{
  "d_model": 320,
  "norm": "rmsnorm",
  "norm_eps": 1e-07,
  "bias": "none",
  "parallel_block": false,
  "init": "trunc",
  "decay_fraction": 0.552,
  "train_tokens": 464800000,
  "steps": 7712
}
Each number is 500 + 50 x the weight over the matrix's rms, rounded and kept within 0 to 999. Layers, rows and columns count from 0. Numbers have three digits each.

# layer 2 MLP up, 1280x320, rms 0.0806, rows 241-327, columns 80-159
467489475558470545423563520516562566444515426680571505530505419521478435520539537568423454511493589487457446511580467422467435555583602455470483481445426425475527490565507495485406474421557452509525523441346492482587485508439524479489505606
419453539513524504476523476530601511442436446598515460537423437508423543530445417623517484501504505547528582477525573576554513448474468502494487451494409458474407495537513528500501487495503481461546480570441540457549518528412439446508512515
499412512474557451437452527481487491483513559469579422478416423572490560519493520482519421391521382498472478626511484545501464493482604478442457488455437525562461562500485456614406365631375598503548474468515564587521545412492391474592469522
529524504474515470475387541492532505526555508495471480523479502527444552396372440453514426529466580516500540515580473450542511535525564534532409522514476511489506449370527456486481404590514485548439467464550437542464502491518538462489606435
474520587499494469458478473518585513508487442436495522528427474481480555462408590498554541436469457367484544585523447415497499529526614509597489469457491478535529444594441522479535481418448488408483489539434527569510474633456484529534535542
471465481486508511566450478527446489481539512600584422607502419467493518543464445527495511524391481408512527437492517479541521534544479419445489473499478499550485516494513510414588516504589592584533518488548507540467345583564509452542610465
577466482517427520505472472527489521461455481501498427548505478526459504415439481518356548501406560428459487537543532419529464467452558477425510506441576398511581495560444472535476491524484524598446505513509587487486523501496423408593508596
585508459533512419464522471456521478497572577458622521571482494550604463470513517539525431373652458520515531425485504505501461502516450484437509547445469486536450527471530494425557423502532484504612495526488488518434495489552475538555558437
600555553502475440463419490499507479542546515493501494452452473442515411495434498567456476453563489537445517537439502495616530510435556512434492505526491507544432528484539408505551439541481438499524522557554507473473466556448460458488458415
492582568565540545468478492557547434460516525496537549514554589592451510496462444462499471446553505428454583571530570553582486515575509468510469428519439544597501438555554505503378490507539502477506589495547462647463594474554470562511487428
515414587551521485499570560493565511491535540462451465534580447563465475562439407624505504514524540420532485485479668438504422536610464525446491449513474511577442524528470480466498464556473582484511587533546549484540510554545509473514520548
564501513499447470494426517511505520451502493502515494531506491515504480462501516545469507477517491447457518523507499521485500496474514514475451469486498492569487535501448501473519488518487471547507570529486497511525491547474449485517524498
509487433556497436484492455471585533488558425481491427534451481474416491533425509460437518415516509493536541509494491525489503457470486559511392434544481445572508536481441424487530437545539501535555464485544472536496479575476528497482563475
501445498511495386486534607563518491500450504501454479521481413431437539516496417520565548461511501499491594535554609460528418504501486530424486486497325422471485534479401527413486420558524431594476476426456443530485451626515437454525504479
622555576487446396577516572467521507483450436494515535498442538446500484556417532469633567411546431565489466528441441501462445562539489531531502485454442535567391599527500423445437498525485440460465501506407535567481664503474500542476526498
523337529478497530452533541570485519458485551457490535572493507617504411510477572501501483408589485482432568576443516494444496582486589551590487468562437524559525509582477469532477537585475511498519656544510532476546501610531459500503468450
538507497508478483485505492505501505466490480555516462514518473500507501448467508507506491474494483530471512507498490492492507535520499503499379471494493540529497506509498501483503475541492490528528518549481483524499472524498460472530523489
525507633455485489519475581517469523526511435462571474522502450489538399482583396500448482416542495562487501457500447505501528601459527449520449462463609428504494464452488481566501466431567454504518537503539457515500498420505492379532580544
582488448625471463512489506568504440433455575509558578456493397503461432525495594536435489481448504508435582507507502618503521460577510491455468522556539479553512498531491499545432478611455496526458477517550381503517424458549479532461511412
594444573497488427543564530460540479521472492613501376501549480515464469398391520506514479445451575471528566557553487489561517482547513507519430482516469503516486489509526557519510504517469471544499469461599489519549525487441483503491542551
534481450507498517502478546486552525491490559524504489476494434512465500475570465570525491518570498545504558465464471448481486492560556523442471524516589497493537508470463489428422388593543485480553497538420478523540542556424567508491442534
509454521590519497471463508527509517497552513534489518496486491464532561489481489545442489472561474501422488437613545497487491457471559596441382501522470499491494471543416517519473427438416490593416544480616442458485427509573491522458492499
546486595516538444547554503420500476491488518440488456470525486507526394507496498491392576478358555527506552441536554506549507503479377443518478502496436481540470525512529516479536587577465437573517518534543517509537448441577445543513492523
443379484564416471598499529469555430470537414544420541651465444477514493517456426679584465489434598538434495495532481495516521472468538577540433417389392504500390470583498395542497529484451583478485499578512402508540526503443404564486510433
495471546564522402394459474527548497436436429542424559490487465526506470491499546570525615409551480520496458494457469469515493458518484505486422469512522474557468527580519450446513570497528491636492570478353496545559606484518415501487554530
513479526525452480536535432461494476526543468535421536430489548546480554493438408479566516485468489505440574492496525488472557522457543502599465528469445552467426474493494454515575529493468532523544524477521411473453551538509471483536544489
505544520483548539559362459464540540510427535503485496527548489548527429431536467539529496541519467483510472515490447436448435527508531419526479502539449528520452525473467454468489506531497472475460486607449506548504534528484438552428508469
503554410493462509533488626497587439474495441498574479555508467398538565499530567523508444478550544401497482436534478523497390583520425463545487485538454508515449542472391509536546485453471470531573472571468439604457583483480451481502649567
535459543585457559593493480436579421522508539429477509527490420538516521476571474545596563492531408547465552517575487422545541498487534369517452528505442513519539484508357469525593434525460468544413555597516524505552528464632417441490500477
490457466544497515529515529384467517490468521491432496538478488507540484480559490491482460548480409457484534528507503504432467519487577529550512527525480460456424516534451513490528410547471585473523492512410486545461487482569441503398547445
466415421546534488420502457449522416513589513569492551506499388573523509507523506542549569481443493529483538552536584517609522556470546604561504522469460488457523517548530498556573496586441577486501531481478370577560455524548394497494535395
481552540606481519440414493445484528522518512489405437483401491486506562451460585541552487439552422452558501497463499522493509497536514536509492543448445486518491499591451488522469521396545477582475558492489462540536420489572472450496541508
480508515509489526473442529494548479466489467504565495571530536476503526526539497494493513402451446537537469407567423519490476522504574445528483500497493507485451593527555477489480492512522506530469557594491450497516426475599507432475481437
513540570494494543435469503477457501460488516450486454581499455575553516495502591530579527527485512432453450549549427548502540533465503609439506522521472391564496574525452422440527337529492547517566527497546503574532517536441473512513543521
535545428399440394504542459437508504508543477552496405512602509535519471532498507510449540463478486450477555536513482503481540450510481468496461482487390430537436481522468476434497547526467552475394471525549498472535512481513368557534478512
516439486488509490468505580498556485432494444532426567495552447494553566444455512570443488499458554500463542514540479558491494565498494511393491451557551432529481549509325515578487536535438479460513587513499506482437500584528493493507562474
540484433458485479490563548493522453515533467634527504517475468613491486540473462432408586494449583499454497527447546560532464470499511511508475489461506459556535569610523549504486500466525579470578586512446440505477529477446425484488506570
543492529492405509526546568482495492434476426532485474567477427461478429526473569479507475515504414462442543515497490534424509567559475448503505491470524548479512606487463532474533444494534472534512605610465536569562471452565492400531536538
514479455524474462440537519485554551514434459487540586521421488524410504508479516498415470520525529488522488482442503564547486509455529418506454442539508544488398535421549362551515545529437529621451496593426486562622515573499444490472459426
534530455544462339619522461421595467445448457439554451499504398561435442532563479531435412541395605556390498544584475552600511458432457508531492420493506545433439542519488579475468593568397501471519576503518490535537511526507452473553520572
454537510492510455519416522496576431439515442481498433533508497558465431524514489600522479500535541518503573439503499480530428426459516467463454457623408524494508561466502505428495456440475509568485495557473521474479536472564453513511547529
461524534577525560519499489552508390523525538524559496521548457542498525520448487565506481525453516466440502536573489486489458494485534491475486437517514548484487500516581451496545461627570431477462456531568576566475387508548456527587469506
553470423601515505508527512394509548493508513391539498443432562530473619438415485554527606456448441484466599567513503568439452536492503469503454484583499489485527512364523451456486525517537591498389608541505485529501472516517463498404544466
540475477484566471511440481444518543521476416417543459560560515501406570471465503507533521469450600483478519523491521519483525543488444490408456411480410471593412427502536432545550578494519458562499530495478527556585488591491477525520560518
491453530501499486558458523449538502463438472509582454524495445507495477548415417569516603469470612499525510498427532511462518594533538512385485566409494477568505569535429506503548446445502512510566536480497489578576461507456448439544525500
504501554506527495456490547454491409515509511514442501491591470444485474553461509528448623542500517416509511474531506461499485534479532451472418447519450506486495492521398573508533500425494470489446490527550432467564467554542535495498477487
537515548488474500535522518492460553421579465446525475541442423494451372458521477545477569441554428382416564448498628526571524527528572549535509469540409511520510533437405529587495483484433477431562554593532476454484517507475390394592490530
640492474580544417504513453525483530476505486589508432423493548497427469481492518521538525414432534496485430593476472493490505534592514512550421440462544476593449515515522510450367539526523470515567538469585604472508406499492472494491498594
497439490518488454540480540467501588507548418480495536625516509488489575583472499550443510414451458396500516501472457573545483516643516502569470424544455452479418495533538476602437508457597477489620575477504391510484490479486475518530487483
502420487514511572500479477547485436441551493538520513554446497462481468516549453534547565509483580522490554487534513496522553491526533493502506519517448463577515494480466485440547476481462554497552445511465429516561435503517468496499506533
432386614560434477630504579550468447472454436474517425476540432577597560527521568507407472481512511533518541471454586543454472458497498410474485454505483455477549503491466511463529453521464532555466561537479510458512532581499445429538519471
472474481615426512541504462507510549529480528460519482497510488469521591457481508525528514464437489435554541505458477552527537508486482557458494499441427488475483525605421549452489408514478428481578500449523500519521533472448454512529533512
596519527412458535533514547511608408514398461471506432574559482549438386498533520450458607526481491481488509481547635517524534552382537520501455508461553506506471564498518480427453444519533468665578538536478480525522408496435563391574523592
527503484482435502514466504523484508497477478473525462541536449537504493468485566522499470474480474492428496546514497495516511518523515504537398474504490476557504547551470512473506492507536461510501518541514470552546487566464483486510528487
530548468629494472481480524448525600493475452503518477521533525482456507500440532450506415471513431513481552545565518408478481508629472415512434516483475442529464457544484591507492523569517425595464527531400492421531562486468493495486500433
474599496471479530577455492490567479472540503583560530486478374482495519463533489588533583554531469453500503424510555491547515469506573439514467432508475503461392523530468413560520410593446501556482524567524498501542449484496447427453518392
441554458544491505625502549525542477477518500580447434560533525476502531562500437591432545411440440438505573525450411520621488532513505544474486411401521521552517528535439600409488463442579394517459513573539518460482512507478418520492578469
456414463466416487575511592555556550439502526570520532560569414560457476449506460509457429465535458445465559565584487562591593461505512428485431491476463514453523555548472488496506397543426476506494449507432480471553495480465497395572573573
497452488572551483418479508461533558428474511494516501500508464473383607458549438565519554489582542548513550565493481533486449507514442442429442502458346584515409478557494486500571518522559488576498485514477486506511533491535422513516545511
612457493645436540509527530528501531446502454575502457510464482607566437471472626475446513485537515497556428515529535512627497558581491509618476486516547491539475485549488533387570498415481505583529600478517508532451500514486471598450560508
597390451488566518518404505462515413474422563577495499465396434517624570432437603524452582525532491575520560521521492491435496549543469534472478542416481404536441474575514465543559461470493539576608522528548582520512615464423499495480492506
554449482510459502429565552469534643443466472459530534508534487526492501434570505466473356503456450533501483430602476427496447463541419493491483503481470456529464474470461498598500446592428478455512510494496425573485522475556393509593513372
508440518608465524573455466514514502492541525497503457481513529544518532489518464541548471507555547521538567528493491485517462399464465535452481505530346545489536509459502410533535476543466488516435506483527408549504548466495446444497534487
480554522527556481544453408552430518527433501499525405447436476512518531471451387540437536531511440562521577608508566512445517448564573516478453519435546423527558509434408564500530475537479452523428545463551480514519484500573500540411541504
547521515514533479567530545529576425491457378516470482551510461429477562443542571554498493411505442418433503574579579495550515454522442489442496550562430408476534532475492484441568457482421461535408506551454489491455461534524477494515492504
419462515528508507534579580502496496538533421577486501507599524590531435459437472476472480514514521478403480546516520475442448482549482470530505526463469523508435506476516450544509553562584492494505396412544423570595472438512496465584454424
512528515496571414515576427538534473450466465507580498467445456398449485536624510500477534431474484555463465479464513457578548541592460521515454464518596448563442473495560442602368543471579543473575503573531467497465508470473499431534510462
551513490480508606466384539537485548494554542523554469516459489401485548440450523510474547455526438483504494553432495507538544499557510516479462486469533525466464529603485481511472510504488523503418507534499570553540475515513524451521485489
548601490529407425477559544628479473494630496520551540600462513577450473552480505561444386551554326465462580516441400526435470481478493435548467482514553505548514565555515597394429504636570484451489609533429488590560443616519403426494492429
573502427448431483444541546484558399486540484458471524527477567538533458511519504517460410380509538524469548518499521518500478608511521541475487496530497369499531488533468472488470424492460525487459578471507507454575514460563432520449494534
450514525456509487574470446470469437430500444556472556487450461599506451410483522581452479477495460428486425454560524464513472538513512518391450544490515543538524530580516490448578523485470524613495480545482432461524411570654535544507501506
577499502457521441516511524526579577396424458486560511482502515487568537499579472570451437445426457517519533416434410566483451485536459577501467440453465476470460557442502388593557495539489481457508463510532471451449530505529479557520471562
554539540528414498512478527522592447482427545515530495553461533535537520483469643564453591517530516541497490534504576505533495544475492545491485444574518513467427496502463454503551495508427549461529487485464476482551498492473430438502488513
589556561622431506478467541519573533491474449480573536503493484554414491517535463588561480548566542543502531501542481555472501573545567448514489438416460468489504534503487539449547499535632448467573562516410569487515455608482528492580551610
537517557552434518535566471480545496419436537505549499455522491431514511581489421567495520482435428541527505542507491459418433558451569495480455480528396564455488565461518418518442565568537474483468510525466492495575465465521471524463443493
582552529475508481537541502469455498553517547475531469467459440446533535505498447487539457442468503485473521571460534545504553517569498422481492547526493449616490415609399549495457457401448433482496583476563504518591461458613490552599488483
520485492510453480506470497479519505479496514487547487516516457500510505482483502502496501450496445508468487503465513535506525489538504501525448462472486517509501500510488495503492479502485507519516538508491460516493478526494470488537532500
507532592518545465512402480538584487516484524582484404567504561553478437490548523588570568497446473545512541548542478411487448458463604512426437518493454480539505516473477493540542480507445582507543518598486562475512451509523445448510506428
519429580599526517433513519531475495528460489536537525500522482456530453544435556517494501410516498505472608435542478438533494461501525472551469476570470394571445529524485343398537390519551441553547514566485523545538549504499496485498449449
525501533408491447459587422536518547448470522514594487543515444565518534401549495562471505506559432442473564544472434546475525551483511510509456432563499466469486573423423431519504518491544485511495453586455439648549412521462417484531484576
480568565441421525488515438445529486436449483534422466467524506428438518427464419530480459460488501477553538485439518571429503459523490455579436465523564567570453520472443532487414610548394480560522548515524484487547599545547411525538482510
504460471469500402582502513488537478417509491478505408538508505452510498462523463532550505465602561508459463493568481591476510495514654497507481430542367494510551479520430470454596451630522512506456476523491480581447525499518486370391521504
525524554514501497473572580466500460458528511501434485534434487492562578540516417526533504530552512542513521499534485457513538483488517444398467496520417524533516543541476481517550491582507560503495501453489468498428485509487342509489537506
510418542529421436471484527457558475398473489509514453484493413609481572454471492542450590495409490530461610495463482554421525501504531484419483475569488421582503519478431389401450362488501506476523451505496495465435545521533446540460605480
528551520603533461529477464511513449454515580671483457578504416519486503537511606550543462541416469505496516618494552489522444545427654506492475525445640568596455526539475561428546477454417503487488549574445484530488488557478451453548561549
495463494518465495458496561494591550518526472486553456527494535433457417477461539465464496516475487469419613466544491479602576470519489445529467510442558477576558406547559521480522509486530408589516519471485463586455481570504522522558466328
571617387544550466529503564522458505545487521554534454518456490579586469513475478486466527505559515489453475512452401462506471510495542579571478457457435510557487516537528556574525511495523503567558534522503520586443470518460445369453488471
# layer 2 MLP down (transposed), 1280x320, rms 0.075, rows 241-326, columns 80-159
502493499435480514515583534462452488484562532464571613511501457551501539574490580550517470493505493518454444516541545510505476537483550574485517560429480495605439476428588446584553559445565440450614492493468501423496517504464523502525479566
489512454514509555580538494527526542546576491433566433573492634469442524537457539480484526568541488541457476391496500575520488472422482575449604500444505582490526473521457444585451472513523472521520472432529516473462566505490421426506510538
401526498568548540465438428513538482463556625509535494512530597511425433516460549487460473496504467462602430425474457550524496492520507361510455456572396528503410608472470396532480473602523428535560539455482546582514567535474481546530382525
385496496511503414417433494537489404527448569429451421513454576480455599438532414454542549595451471514491474529473532473536591449492526505526465582503518526516427505393518530585468453490484358540449562478506449501536499549489511601492492454
502569458530544359473512463514494523483529542385515441523451610532422449487460436516565541530509375470537560535519460504491541485544433514433564519605507410472507418506513483525522440547510469367451446559461540432507397607438470527574493418
500537447330444468497507430506544432580481434492408432507508475538499414553576535475498471569538477560493395463471544471461505573479505570520565424389432537553520455463454552451518471437536545514489473576574484489505431426486514546516487494
457462479482530560460483530455511515531465541451513546458542533479417506451559516515446526560473529437474527493447497485515451440394573511387407464500445510541584487438461472409413477490487477503429520542459544486445543480512455459532534657
485465486408601536510542456468471531486456526556519507482555502475395508546446411451532516439499462590572537422521500512489441499540444503531589455456525547493483495507627405465497500497529379499594512485440542506409507514534455541549530562
573541537474521442509514485460458514580474516429437457492500533392554510515427533496481576479456412484583481471446547365483520502586607583460560528491592440556431490531623459534640505501517525575506437518578531483445474564527484510510469453
518579564496547430484506530479446487490494580557537512461609464506657497505444415498555500519436521499487529483537577544532527459393508504469558557462452543542544531430510528608491469494482434505566479543452443485438474469580545569572393465
521488531475499469477480544474429576506517505485484459493507539481410479540580521546401405555480543455475480423534516514517431442499493404520464354634476459557498559544475548540435575527569573564487456533519541441522516465642532554386616558
465510490497467511532519481450510481491483503469570479525513489519517498524514494524447428515504494463481472529494523540543437502507500495458530489509520498514480557536441587507548533509484513493495503503518485485451429520498456490494491505
488514562481531561491382406571535513563454441478466507520491465508453492542505519542492511502465503467494400457524484465510516555523464563512545525514514462500444448510514518561548497453534459620484388615476553516448449521452565378592533529
516464458473568351425513495488462559501507414488495457484483532463514482500508531446451527471503486529526524459527566452586388438537469415580482425419545520481499475488563577497411504437448537529516520570487461498483479531554537468506518474
479520430531537450408464482492612525469520514464583544575516548445494500574501474440535592549501429565517542519490386499456443459395456482510427441532487526422421528493487527473448560475485449537458514494482585565526489452461524552481434483
540569491501403566384573389538423530542497596503518618571522501509491453503514479546496470579538483460468484598488469430401447525540565499545458515492492441524482492461527471470520523604577490477482626470576538618495555483455430641541475457
491544459550483500515498497527494484502499488471510490490458467511504505406507500463466537502484512515504401500475499499492516536499503504461487544499468537447503467481539542479496511479511542479500450491503523549514472499474459493497549501
490490473468562560553613465517514548511484501490501592411598540464457470492495465413521535520543580434443464502527466508503555549551505481458519416408538512453533535493478475534504534499467527489510401466400453508493550490504567519422508586
468508560595452473489438485585542465584513478532564546482533596513432504549443465473548371496483559579487526495506551527486517564506573575427604496475504534428489442517558505469438475461497468537517573456493394504530495503501678536475561505
475417457493536490479436508527445451536439481381521492453482501620584573561555467509473494451498499472499467429473562495509527531549488451541542456479486372456509512525560508430417461535564444493430577555424515521438496498484524485458528450
421502535580550514507470489574547510472513540488500432529501473516472585522547556499539459491546485461508445501561519586551512547520437384558542497493567571424499403499477493494481488543468504512549486541496411538487513421555512531504560577
464584534541504569559501492495472464526513454482472584564456464493470446563497574573516431517501497523539440489502446505504580543480409494499482528497410478550449575457491471513522493441600517496509555520529464442507546552439495527518538563
562509480438466499433530548467534517515447501653454463519572489448451597548511497464435560552462537642521509475418501511586494607457532530589618449515503497508513458450422553507545464395509545428470460409520489505486469528561497520498454504
434491401512517516534505498491456509410438383520480374573448498478562527428524448462551496508516529488517529512499460584572531479387505472478507528454517484561445466532580517564405495496495497422426537513456470396507483498412539532482510607
479462531544520523446471419451461542520534440498518551551515583504544480455568454443511458485477457549597436492405441505551480509410488560558586479507509464466470376522532533521528457472494504515469495554622523500503491450449516589495514523
493499507555459505472466557560522560477483506513524541508501518529521476529571504517568498510533552602492470497443468513503534520507531496554556533497535507456468552593471612548495474520487391485470516466542457558443542514479554459576541564
508437541525639516533547412497533531558483496539475547516487494497467459491504542512524571494442500455524519491512433551555521566491525506492656511599425496502595517518452535536621474467416507541517482486499477491478435484517541547456482514
448507493493535512465479538563405480547478495517430556506485477555485529466542548527466523624463493529498466489544492434570505536492441496518629493541457507393522375477473568468545512502610532520560573456507474485518530540454532564543574601
446457461547428587507489475552493463503587513542473601539484534526511544547467551507451484487519463543516498514453505532507473501605535429502478514495455581579429618525487511474554499489485515492556613420471450477490427460530520418533500349
534469474517430541477460505481532550523455479486479458485448507563492549512492403500515486468493443586570495445461533523418501519494503509495608547536451466454468459470560431579457584455514526525555482529583545531524516542474461454469403490
545473467439478378445498488449434521544494469492502507464540500444542638445534462508476524527430549502498477584523532492537517504500563545536653562521470444470470493551449451440436528524393406493517488533500488512493479451538453600489553460
492563515450618565572523493514443520527515604555469452490438459548467601494551540476557396521499398460520466512557514524413493589479486493474514435459528478539491442485548495439483513572565442463429471463543443512443471514539500506450529550
521534603520570519510400556383578512519478500556512564456514444497383482485496472442474483503440504517601474460538522478371465524528603531631572524391508593475547499438484430482479481536479452556547516537496486528445493469602542478467554457
412522492506516499454504516510464489592487601529427437456501453550563469564485482516521532545466448453486479532458457460420437586504370502472542510519528509543463539523457413497401393467531509490531447484519460558402511465470528482472492507
511542431515443573566529452431446470512473490524620522497503541482515425513473456485511551529490430524547469503500427513440461529513463545501471557607470496448464427458495517545427522544512397511454593562481574439434452475535498603411524524
525460490431500582461472482464607493478409524461524519551408539555551493491482503629468503470549531533494515512525494585476442480453570470527390494442628479501523583492515496509447475519503487420501434439455537526481501375525487599479477464
519546493540422531463432563468601468515530538523555437508517470524530408566514463441480535516526473482485457489466581529480541492528429466414417426518522568527487544483493509463610610465486451507492466528529435401482508463563463563468496577
476552461438424374541579508486536468584476559423499558460549457532538535452469481522466447494479518515523471497540449593386577543539485483596484507538414480471550535492475546381511543427514514454486455498519566496491492392353521552548604359
422542513537409464388523462568437531496431484510414547522519497550592517526520520424539458469554564458532471534433507455526343388505486557532484521397449445486391442567592466464444551515405535505506610455602600471514560455512542504487492530
491644454601556503470529504506617489465465543597537505469539488449425508521507508475399490567424512525520574509560505503720473380454378577534568554543502482498594503482470519442509510434496576425522498492468517503394516547559479471538461467
433474487523475467514481529380527532590445512560541467539498550447479450492450442474495445488482515473456462511540473531468611477455436511493433429519581504462482532566476541554557482507485502510594533477535563464442472471381494482542520394
527529441504473464426534323437442481516501503480462459442501516401527538473414425444499489450481509481456566480512506471478508529497530512590457509374525441511481485446534450573403493527525508517396497431456536543527472465502458574568437619
540504526440516376451600499467494490525439465516429495533529480599379552477530567350526528570495583510523368513507502535523508463554542422564332506461433499385592512578477510445546492437464426426428453448444514470456449437450484530428513477
507573503496504540476533501525529504508577481500549568414664529457496489446491503451445462622504480497527478380480465492359463494515531479472570371557480492527515497500520542510557508492464433543568349506577530472489544520495586505541500481
444534551382485488561490444459496471606525479494536457526551470530465578485463552511413485537430430473508476464458592518531541545547431480419568568422553444535543410518502476466488413462459542516583506542586535509478461492423488452489458496
505417448427593394577683508526471518547609513548538463427532518480536470521534492437458466584442434546435535485447519407536588565654521471454566538471526500519501453570556554506594465465453516502529470457503549463419538581507498532560495433
477449513492524506484498506534411544442519442440450513507609395559440414390498500476528511675548518514492627481447558532541481430462501423570580637537494503524602539486576534484472501503581477527531425448496664498491486564570486407461519469
476508501514537499513530619500538561594545507486489518428520450570561442526511534475485534488535545570595551477441476481566492455555535510522602577579416522500489505553541459422461465443475578480609444397556515465502443492627472456477541528
490571530528637440604531522519447508510491499566489585407442527508482538482467501427540454551472520497512515500397460542462492463639464453500530427395456545554524434503600413538439468415534474510452592580487549524382426492549510393452448526
467498571519490548459556501617485479539485526510454473503486453606459473373537526410535543592526436429553428473588513531539481511504523465466560520428436535405505558510487503563530532506448407501467419512558520537484455487527495474429500518
407469465478430456571549484546466434476509534512478493451533455496473469464548403451430472532507522521518553477527523487461603467421494386493546451529525487481520495539528604490409652551426632581450481513602446455437630490421489537569574497
420510465529504549534455521479591502528508558441535482458467581429466514507457468499488430623497505455496431465546557519523440545531403559463575383455541529470511502462531525498475550492473536443546431487429399572467445514452522538524546509
500533514471495550471571562510564428499383487480525461471531486385362480449418519447438511522521560499641434421526508483494530484524554581462517495492446476545543564503535544540562488528492521591582487578526517528485509504450566464416487478
467481463481508499518510495490502485480484507521447499480468477481523507525477558504563512499482503537504502549479528507453539493518515561496433532505480499507485511498509532505499507508470505512470499526504557501498520544477492506518497520
460610511479470490511500429533490580593525507442529444627512534524421504583568399465493506495550539550449549456490520366444523513471512537490460488567505542510477497446510544549466501539482489506517565406545504452467451576502439562496493486
448490506554546475481463510538481520540434417364484458472473518521513489504591496462480421478586488487557484491545644495601572387475451492520377478576469486501506438524484468523461482509540472520462576495498516473501440451496509501511494518
499541424538577452513496440402574457537555425512539375428516552568476523656466526503465477487523480497488484445411482472524541545511536525478580500473434464462539504507523451456535566448594628487528494559537473497471488464615535574489492525
509561537584518527407532494438493515569480477465504622534389542442504537571468539465494544463436526589496484438405492482468481577519521634548446504541561425488504399506505602502526496439508423550530512495683506487395565535556565445564549405
490504513583520486533502442507516539439464509552517466434490450453407494459574457494413437497578622535547568530449544439423452567469502599490445537509463461510458485481500519507514565523525451436474578580533369484522451399481532490513405515
475499491524494497511427608523432456522463551424568547551476479468465528503507462480522475538387538552458444515515471534477481444456547492480418489545460509479550502483425533448471471497543495471474413463476540532481428525544502425487505508
431459515437498532471482476526566519515455474381453544479531659542559570412473448524398484591404472531504555495513505475529526551456607428511556519479574505479595538451458358477600514478562504478586450449507471420501547523461472548574536520
506527483428558451506484542458491595516473459602545520486446548407490503465494503486478452534484483454511543543535447460538482578400496546427480476520487480578430495520620407472478444634537510599516483482440514546490448426453503465502459504
507556582440547482403424489358559476493493538435569543499386393444517410563623511473512522539442541550439488523467487519486454481445476533472559538490534537570524541556435512487430552559542496559510482550508452531549460566413481551461501540
470562601498475491479523545520490440479570433536589515486386518453447563428542575505569448443534538542520467518498595406415540581457599622498512561451434485439501480522495559506558439509434516469410478510422491586497433446579489466481521645
480484571468449558433557480542465465502446564485422567571600464554467439433569487523418574561503463523454536561400500426506533524639494453526451550545543475500592475458467482524484434535414448466485544525561482535466417521492513518484548510
475461548420461533505540450549481534575513515493469473487474516446585517509511484463472544515516574501465520497556465545502421474466552483544579445447428494450521518553568468494451500487539560447555451501395603539446530427611504436531337522
479557534485483474538516487594488479420542489517423372465538521474414635420464560494576535482506554473459623375476495486511492525585382470567617546530480521548540424457488516490513525516463493502473542535494434539481542398627529414451550480
428486476514435465549493497512514513515536513470492592501489482456510451494499510498581516503466503484541480473495457532497503502368503497515582532539588564556512374509472482435532550494490531514430530505564519414544509480476551484527544498
538567510511470462543489538614477534484505477537518548514476524589447561614505531469402409538591449487484479554510347532554502487499478525485533510502573425521512476498501507618370494465555435483542465583556479466487473469454444549422454335
492459459590456554420507517492534487530540411518525506532542498491564374452521466497474495448408546501386441521505561535386451469493428480531525434554456376449610488572507452447498504447493446490543543490492508494544526393430464531465448476
501522446587519472584469429532480505499503546528490499429461584541509493475429500494492485581508554417487539454511389518516567492472456533503492536401501479470543365496587555588504558523460496510549394420530506477431481505507485542505411505
470543499529516449515557515501518491442447493408491503563561489572571441528464446557527447488402530560513508424415522579532606537437448527476522476404455531463533556509467627401490591505536609398558483437563575483437486520472507501505401419
533476535545481489500481415509521527547480458469544463433556537610422531560429447500539459534447533514539527526477567523500487534475574534509513459472513517490635436478566473467496398548521445482452536400452442439488550483495622461472452436
519499406516493559513526574510560440465500391481475543613501522553517523476562548432451551586455444474581574528514436488616542522428452569625492518451481533506501527534548447568467401547574536471643548438488556500481492580468526481477527433
480493620449445479593576487508488496570482443456499486499505518563427477518456485504548469511481550550461511525549471544513599498484517438542527490471512440502591528521495530476397475526418455422468517519519497473539444494372429467441467509
441483495478539514553476494498497501481572521455491462576475525570428432475536505501565421504455471489557462529542504550390561416481527495553493473538592529500448512569466545581514443400464512436516513475529456432484521537465504531544424465
497496536526544520497488499512521515487516532517500513513514480537484525528483507546482581514507543506481499471480497504463521518490496488440519480546537492506480470547510516526477494513517517525510485503543490500514488497500484525504491479
492488537487616493435407471540440539568479480563472440466499576492543489445513500457517431508509461510500519490516500461544537577545576528504572484455492464442525463524508561518572452488497458525492507545538555467446537453432471628442434539
509506500473505392457448571493554509512516373541521475476488571420511570518481495486474513527589557507490497509477536547566540464524474570585562462519493513335520555512527471485522491468505517600556421480497505501514517525566508475463431535
504528593525551458533477544592476566527545456572582505419519486515477494534462518559526556560419431471578508569522509380456519510565426473450498524488485530543568536483537646529445507519508497521517465503536472543569542516517459588508430560
533378425583574437520608477517468509541477514505479437567513511559500575491499500457435407446537456502510472519508470500446483509422575567515687479520453539585508358557579546509479500524560499466588559435492527520419566535540474502486537418
533437542503530560549395468474453423458605554513433529540495489486396527523518499543583542468516569471515531528542492602523544500531587474561405520534450518516610465487520549499616556470450479520506600503484523493468392503511503481494514451
375473520474569519514455452498536436560477522544508495503618549511498487584495489489544516613515484518518477629480460451516469549423517583448632558521498515509491460472486453507547491525535479490407517448495518513504381443475486565740588501
466500473453513442505527470520624528560397581474434488493531492587457515501421476461410468552466463520570514550416506418586472503612515470541491486519573438501573538525495498483513469443453558561531526475470617421409443425493535486495473513
498594537500591549583482477483523557634492462566521490566472546492506544507570488554496541441529480545468527635477480357596438600498447500487447482516526483603535582483507569447527480481495384455586468492544520502517417519568425503505480527
416517490516541493456479522446446519512527642527446467512496518481527552494556459475496492525493486547492495454500361455467477478469510470491523474476420552610501429539527464464463590446442576513558545530551583494519537492516529429535377446